Each number is 128 + 32 x the weight over its row's rms, rounded and kept within 0 to 255. Layers, rows and columns count from 0. Numbers have three digits each. The size before them is the row's rms in percent of the matrix's.

# layer 3 MLP up, 640x128, rms 0.145, rows 0-50, columns 0-127
113:114144127135166100155114161130093137115114133104148123084090101130068149123130128100146074088105111137112107152094101175122183101104161086061121203150110125044145102167142119126068188139135155189157162130161220071138159165105102158137064113151077174110065084138130145082154115125128103085176134098108120111126137135175103145114143142163158124117131125087085148119144173161156156173088
101:164146133102120097134070096124082080108148118094139051131129131087142114088094086131083108182156114133140090108117169068112074155158138151112091100150155141125095147114143142104145103122079186096115110110115149100103086093123125105097136136136167149071171081136184096086097105150125164109234151093068114157125130098113101212119057177154082105183129168121142125132127154129120134091135
098:169136077111092131085117166092076120119139117118132109118131157110124120118161115197133137092112173108092172149164125172122103163095171150167167136101105118131142124088144132159124163135024129170097123168139144146185149193125125157125105135058112124131127191149090111189174066187129145126155077132166117073101098100130155108099134143173067108154141175161163100161142116107136151208112
088:075114129132134103116166117130032057104133186117100148155109078118111080152109158130123120086116132173171099187136156200088112143133111156158143088182099127132180153132194152118133123156174061130097139117154151153136115068143145162176100150101098093098140137084117124153142112153204144143077186112110133062177111139113080119104140085153157086114116096139145119108149092107122148136182
105:120168094110054160108091111178124162103161110170112094165151141112114130058125145113109145121073133150112162184073210183135076194147133060080128097106105209112141144137105124139138127130075101198097090124112179167104162102115141138157151183131164159136151090105166110171111141138150146132153132099162143070121152103122098124086171192119128107107132154139127157149146092112137127185118
123:154129148059162143178110100176142077156130165127175120156126056093100148115149144074127121147137078105152098094095143090119169093109182107115151114086139163138152155164152123146103221128124117150077131136154121157122153097141092163095076121102185131148086122147170102114134170138128231098116110145117109190107105107066149180155163161151130136064171157095183111157143141132131136122151
105:105128100115120125159210152147126085080129205123126175154106151124144133123140164078174121146127059185089121123124091119076170096072082095136103118159130212133113103145156155110090112111162143123112132123116084121135147129090120133182139121161076051133096139158184090048116167096191158111139101100142092125167144082105110168090148133093076139164096104137121129108158090162122168130133
094:094138133150125180062145099164133186115100059145151111172136125079119110123138131140071160152131147126119110143135151110091108129210103091134103173101095158121171081093159146123110043098113050116169127143121159128187072112164119109066153182122112167077116178091123140126113078073134165176113114171119183175108087128136123129118126121147168114117146159110170086086147138096143157169127
093:109191109159126152093106134126103074091099210136140179176103111118164105095078088113148064128126197147168132131129092097160113126154072137065117157097117132159133175124087090103100117129102176177111132119176158151154142178111106141093125084086097147149145120161101200135160161078157134124163138144150111105101135111162141136084083112151106139142158064135141129142175142089187178073170
100:114131133136074122099192097133141137100147116122122074185073081113097117141064138104171094102189116088130123103112141091113083109126119086148116170168199082162134114158161177106120126112138119125168155134130135093079179085129125019104103147119104121119072185125161171084105157143117156142148163096147204089133098168104091099137145138138085106141169153134095117127165123152114186082131
099:095124086127122081118101162191156122087166125120169178081163109128078112186120119191159152164117120125172103117154115122120063095122114131141066113070110171106203069146134150134129176144079085117083110144115089109107158091153144125108101110129140120145118071100103130180095123110147102129113121113145062121138094102164140108151131119029082128140099110213079113097093115112129146175106
087:171111089129122133140156138102138095078130123121162146144128154103124117088113107122137139145165132185075114086180083121111139117139159123153082147120102106192135092129101116120139169133095153120109119142198183160099134145159095208169107138181130068141155113073140145120079130109193131052115121108207182137157122173108072137140156066150128109122123144155062140162120111090161214105097
101:119134127150065098144076185155105146129111110123165119101096143176096090131168171134106119104142131119131121116129190166152112128159108167137105161140139094164163140149156122146143134104147132054083126123151148147105088166107112160078081091163140082161086165103201120162163086076140198057133112200086091090139103102120112113097176184074179160165112138134104117134117127088095095196136
088:174104141153122177143112118137156164160086096145115148082118123100143155104119097166149198111147106122148091156128124094121118102113118149100174131122147098114158075085193088154061170142065117105123142156092080071134157157147116155112149170091140079138133163132033121130124133078182147142123109167134115138172152153143202071084134206062125093109156110137073105095129134137167141171129
104:074072146133165149136145132146144166121172109172103125131097067183105131152099104145139102123087106168101084126172124102153078140145153143140121157171096173164106193118137135096152086127118075105136120183119093167126146120109141058107113101093121150115141091163140087117202145109192111158116135143154165110183143187116165126121187111082186112100069153135118201127181130098169141190142
101:079119134089115179071168115147179146072190170175191138141102086161143088154092094127130144118151121125119114165129140129122092152125086153093063094094114109120169148145174126117096120189159107099103085146142155138101106121188191107173106040112130130152101135134151061142111111111156147111099081161116113097085081137092118135081102183114172116080111114169088122121114132115099097059125
096:157091142167064136105118116088106121147067094142122131071089112152086103114100106103071135120171120155152081153142074112139108117141129182129111183071102161057111096095140150150184123133064167092141160092122118112159187113159136172173164146125136159180135158099118091106126143158158137123167108139093119178134122094120080100063186166108165111085114121149038156148108128094142126163160
108:067099122112157115176149133135139162018127148177132176156058131119098134083144142138094176115135113087179075117116114071156083098166085089144169106119109113085130104131105146145126130152179082090175174095084160128126081118119147148143147162059122093099130160107113146153086138147171138139160114077123174132117127098175124161170113152103181167167097136075092154182124138154112152137161
102:161118129115190126156147146161099113122155134087150092146131128094096108117149078125164157105115119151124133136153095181122146081084154149167094166173105079120140147185103168132124124092111035144088149200133121157149162096155137028149141160129107111115062131118104170077093169152157092062119127095130103080141112162129112102154164166185142121136184133099111139150165161175092138067157
098:063141074107133136146159091189200105074167117128112131138126118160086141154103133066137066078130118145131195161097116143123119145137150118083214082185110168034127151113140091161070147162112090153133156113120156123129169146132137101133160179130081135099142153148132071118145116176151090160107093130156134102088124113123143209099182133163124080139108135119137148078146100134130132161118
101:114167108176153048169130115110122148073074185128135141143151127094150106136136099095165122108106186161114158123149121128116075108109156166120075088162097149107152150155185154093081139095060112122168049134147110064145164163175168113108137124110146137103196139081137132146207120075128123117129110062160137097141118122162091099153156089126059098135118172158171115136117104157111136091143
103:097125084119164131101131144095122137125098067174098131174179100132102105075126084127169102154087075183135132148102123101113097151134092125136101089117122204065099102158088167121181134160166072117136124195103148107161175146092072047153171131148149067130104107122170102130120147152126126124135120088146104082120103112189133160114155134172147108143113182117082157096081092114060130099105
102:183150127111109148171173108127167145145098104155127169169103114173128120077134135134165129055089099111141183127090129105153113111096093171122105134110110180110173165110177100095141206108116149146116164104119192121107083126098126065102145101142122106177105104132135164095141212162172107071105148184159101093163180150150139135089139143101167119149095146053136073176120159097130084115111
110:082110150101122140128164095087113086121168112145104136069108135199207119092132077157157141078144110176172188130090105128152143108151122137115124078117181132091114092097149124139150133124158071059128114114123107163155147090054109185102213114171142153132101092112151110134125158070126128143110151078099192113090117167078079138154117133158062079118113128106123088133133121141168107098142
105:118110133158136161176123174102122138119066128143083178076116181124137157096151060140100085097019185159179124114106157125166117113125091160126166097087134116118139140131133129169079148197071153106153170119098145109130107049158122144115071119132156155123121133068116095112141123131104118180071153145162130112115125116134140118100129120106161098141138156168122138112144119226105190176126
099:131151162103151110116121200108141109129149119105093102161122119153079111145137104107067131147180148120091100140138067154082089190162107121133119128123105128147094084179143120063131161114062129136141101149099143090145108174123151037112152172133090145120135138077117092158124127144113175120142091095124094116119121155162126130126235131095069153113142091172125119086147118136156124251118
085:181074124145135154109170184127108165208133164151098132075076073084141052139137167131162096075135099133131098162100176157109109101114112155092150143116171182079114150119128191175102111130112148054131163114130111141154160093098137085105128115123106059132128105129107156159136118124080144163164129109078133103150146127104144103086118192067167056134170104118109120167134104102133129109176
099:060155121153080155095117141160147145125060173107082148118117146176107129120072118122129111140135091153153119171058112097079105164053075169180104131135130110178129122167118108161110111144072111147168109089088139111169149143176092094154141095134041139150111130120106115147166102146137081119126098135144143084114144099130160114127132062137152096079081173143205090100120121133075106153184
097:137137101157176130072085081116146113188117151171108031128154077085181130114103120149145139127102091139150105070133094130163102108116127161216149157152133168092144159126147161177129069114073087117160187120136166123137105128154126109135075155101121113195122194114092104152138106132170131115164130125121152122107136161097136105130085174126165172172163187174133106172113134187106091118145
102:153130060160146084115173199134082169127173081153133126106079099148130153134143151094082122103122130090124151141107147146132075165106166103114189161130064114126108092135142152118124075080169135147119130155112157107114135125115160132093087170145173157093147144143150066141119160127118106114139162152138190093150164134086200119177135142151089069154157192109198145181124056142083163149100
111:102132159188109083098095193067095072073151145160111100118111145145146096091138113138151109134155133111082126089082120143097120125111102153122103139135118125136129123128126109060167125118158145139142130077103085120099134156157093168133093077096201158100134150147143050193159113055102184086144122104102176126099125132192118165141125148157090069184127172199089107113120097151121179145153
103:111121160126138115112096111164115104134127085062191142105124133142161133078110144084115174160129115163149165080135085131127108108186123097151129182101064134159071118155102134109163156113154186187101151097116119134114087096152118123158155118117163080129101150187164148073061153140089175139174099139148137218143132126194079143098162127129105088143109078127173131102053093109144106100162
090:135166087100165164141163106139091150102111151180070119149141085132098124116110169166167152098121137147165117191140158152160116101150132169150144093136179104099182092132119140133129187145164074129183162128186088125086130119133094137138154155144087000086149109093169137103105116076103151129160048116148178089127119121095141081177123175118124124151101153117120143117117168084109104129120
112:129133100106157130114137148133167053168154150125107061127070107123140128094092077112144174098163118119144117106170118130104150099038114084126105112097141182105112115121117143122073096115083127139096146080133120165128143146154148102138164130134162183074063182148110189115076146156090102160105144130123153110128086165126184116127087139095133069188168133175132065140147125110106204098185
104:134155162104108118098128111168112132178119129142109108119156110178149154099153145148138154097163116158091103106128090160115158164100124059117138132188154129158097089142171133112160200175129094169151155120107100128156099164137162098135149149093164119080148159144137138149134143112167136137167173120097161052149088073104085179136155084121053085168125096071115136155131119176175225202140
086:152187141131125183144141132114156125096140118119140055135095118157121146173150116153085121102061120127130175163096159183145112134096111104174117151145140255111059140118150142215133150139115167108124174105115164081159065124159114111138132126142128084085153076169117168121158145090154152159089075083140114105150140140106108125103113171082162151163099122118173115142122122162115095118180
102:132137158152064133105142134090173160139169132090137179125074109206068122124085131113083147175109131144229133180130089181145146149196139103156189138149167169097202129184106152097150077113176140083105107104100138147120095153141074159094135109150115091117146142132091126128083178106100096112109079141118171128152107068120084143136109108088135164151131140150146137115161094135139147161135
102:139138158122162124164169192114140104067152171106113095156054144151135133089102135121098065149156190132090134102128117119145117068074126175151121088126077176105102140117096086106203108131178089108102144121128178119066172173093167120119167137150105184125172212117151105141118167086080168105098159138119131142125136121141145132106116164139106094101125079144175145125168160136077158159086
096:142131109145112149175215122079165144121140161085144136150084146123143100110148069098117110126160097092117108096120134102124080134094121192149082148145132127161156142152125139176086124106124145096150206078113159166119133156137110082091120185145149069146088143075255154085108171143137100152108079075100143126158131142105161123128116146149105115179191134150152154101156130117160107113115
094:104140159113136156081101157140042088157189099154107113169122095168112150118099154068096156072089146138181122170087149098105129121147120161090169147148107186095104177089092107138092113113089132124043114140136097162143137119136125093177139147111149126157178148172115188098104145133113114107180124138106120111092149226175157071109170164112095078101139146127087131089121118098159101106129
094:117127103108095202104169141105154143103076108107124123118113127147123161140170129160072105150107153135130106137116115113131123123161173139209088146170118111148103100113133074135188128149126141143116097085108140136137100066161134123130138100140173060144153115077178127143065097113166156140104112146155094124156143123171127048092157162117118163190127199070087176180100077112199112156063
083:136111132134123106236092129123092090129134124107148103182072159176079160157147132084135116082177150110098163139143110127152060150129147138072143159074161117144139079113102096151127112150121115044102125176077116077147140118108096134127109101156108101167143111080142104142166163100072139119154128165112105169192114102122099094101154175124148199173152109165111137114131216157150100137124
116:108074112127112132118152189072142130164173103153116173125096131078170158148099122103100137075156161161150114066179110177080121101063110176127079127154104104118195153143103196097149179134118090084110188140103098100144130160122084173115158086127139143115024090139128124142062161126135138144150134182073125138141119142156109097104106139143122143097096116127072099094150132155154126084104
113:141138152152067048135135091178086113115158105151109111112102127130150087235133121060144151130145148168150206135091141135075124112142145114126207080117116133156121060193097125135149142107094147176162137128091164116090082139095159124154133163110104140133170137134121057131121135125158199076122181119150118079139083096101115124150153097136149133136147113089139125139128087102135103174068
105:152153164108106199147151093108085169190119093152148139169195115118170153130081127144164120109091107161179043101158185137146151155158084095130100087136108114138088118128124162135102106101049102088103066118095157122114133130125110059146108141124139166117096137084051146088115114094119110117126087135147118169122131123079130195113112113158088131123124101158138119220136116131180180145130
097:151119170108104163151109137138134192134113104172149141083088129115131083151130165080138115139118135111072089123148141135128114149139080112137172141064140218175116132166120118128139140118152116213099108095197165175112123107101114156180095132137146076111118117050077164136052102105123148088117094182072103147121144137114169101112142127117204053143182098137141153093129154104144151112143
089:110138088143130136149122123181181141116182138145093150112115077099173111096116102139153168091087120114157190194106124089134120084138163116117104090145106040149133172114156177123101069111093114106157091123162135116131145088148102073090200129101135106122134144149103113149079135136176119153170105144124094059153114145113112114102139099147150079132175149117113141159160210111189053120059
100:119108165162095133150089141089122107124086180123135155078147076163096137098116077127155132156140160082155138172086157110112157105114083101129140116175133163143124113064146104128056141105162140163146108150122155155097163222137112200023087107145128190157141120109117048148170153095126130119139117143113103178112107165135125154103118183085170135129097140141111060184126109120154142126147
097:136151182115136160114081140098168183072100109138138000082141153180118138142173087169140066145115082114083132129151115127173107111135121159149092164077033096163149191145098156136085133123162133092075114123092147120130114148186112100153114101091093128113151136135167114088125137083121193132112111183119147172106136166114079101134110145131099118099137128163117122147087117130091134125144
102:125160141138084161108072090160091097128122166097087104172206151135180074102144044143140160177167077145127150081125121100146125071119114145155102110138101168060112099085154147121126127118121138128131142120177190168100142102094158134137122192137113162090077180122118104148111153082095136175140175110131079191133123176110155123132143162123110143125090135087101064172164164146172143157140
101:087132078141110070166141139153128102072145114130118134108149151127235121149138102129105191134160122121122182104158153159102141073137123107099125122113128173109120070149107068137123102126157102203113168142148125102108147134120109115053154081077104171121132191082083128114190132172123151156148105105069118139110154202141118102179159113142066154147104124201126101148114126111128120078169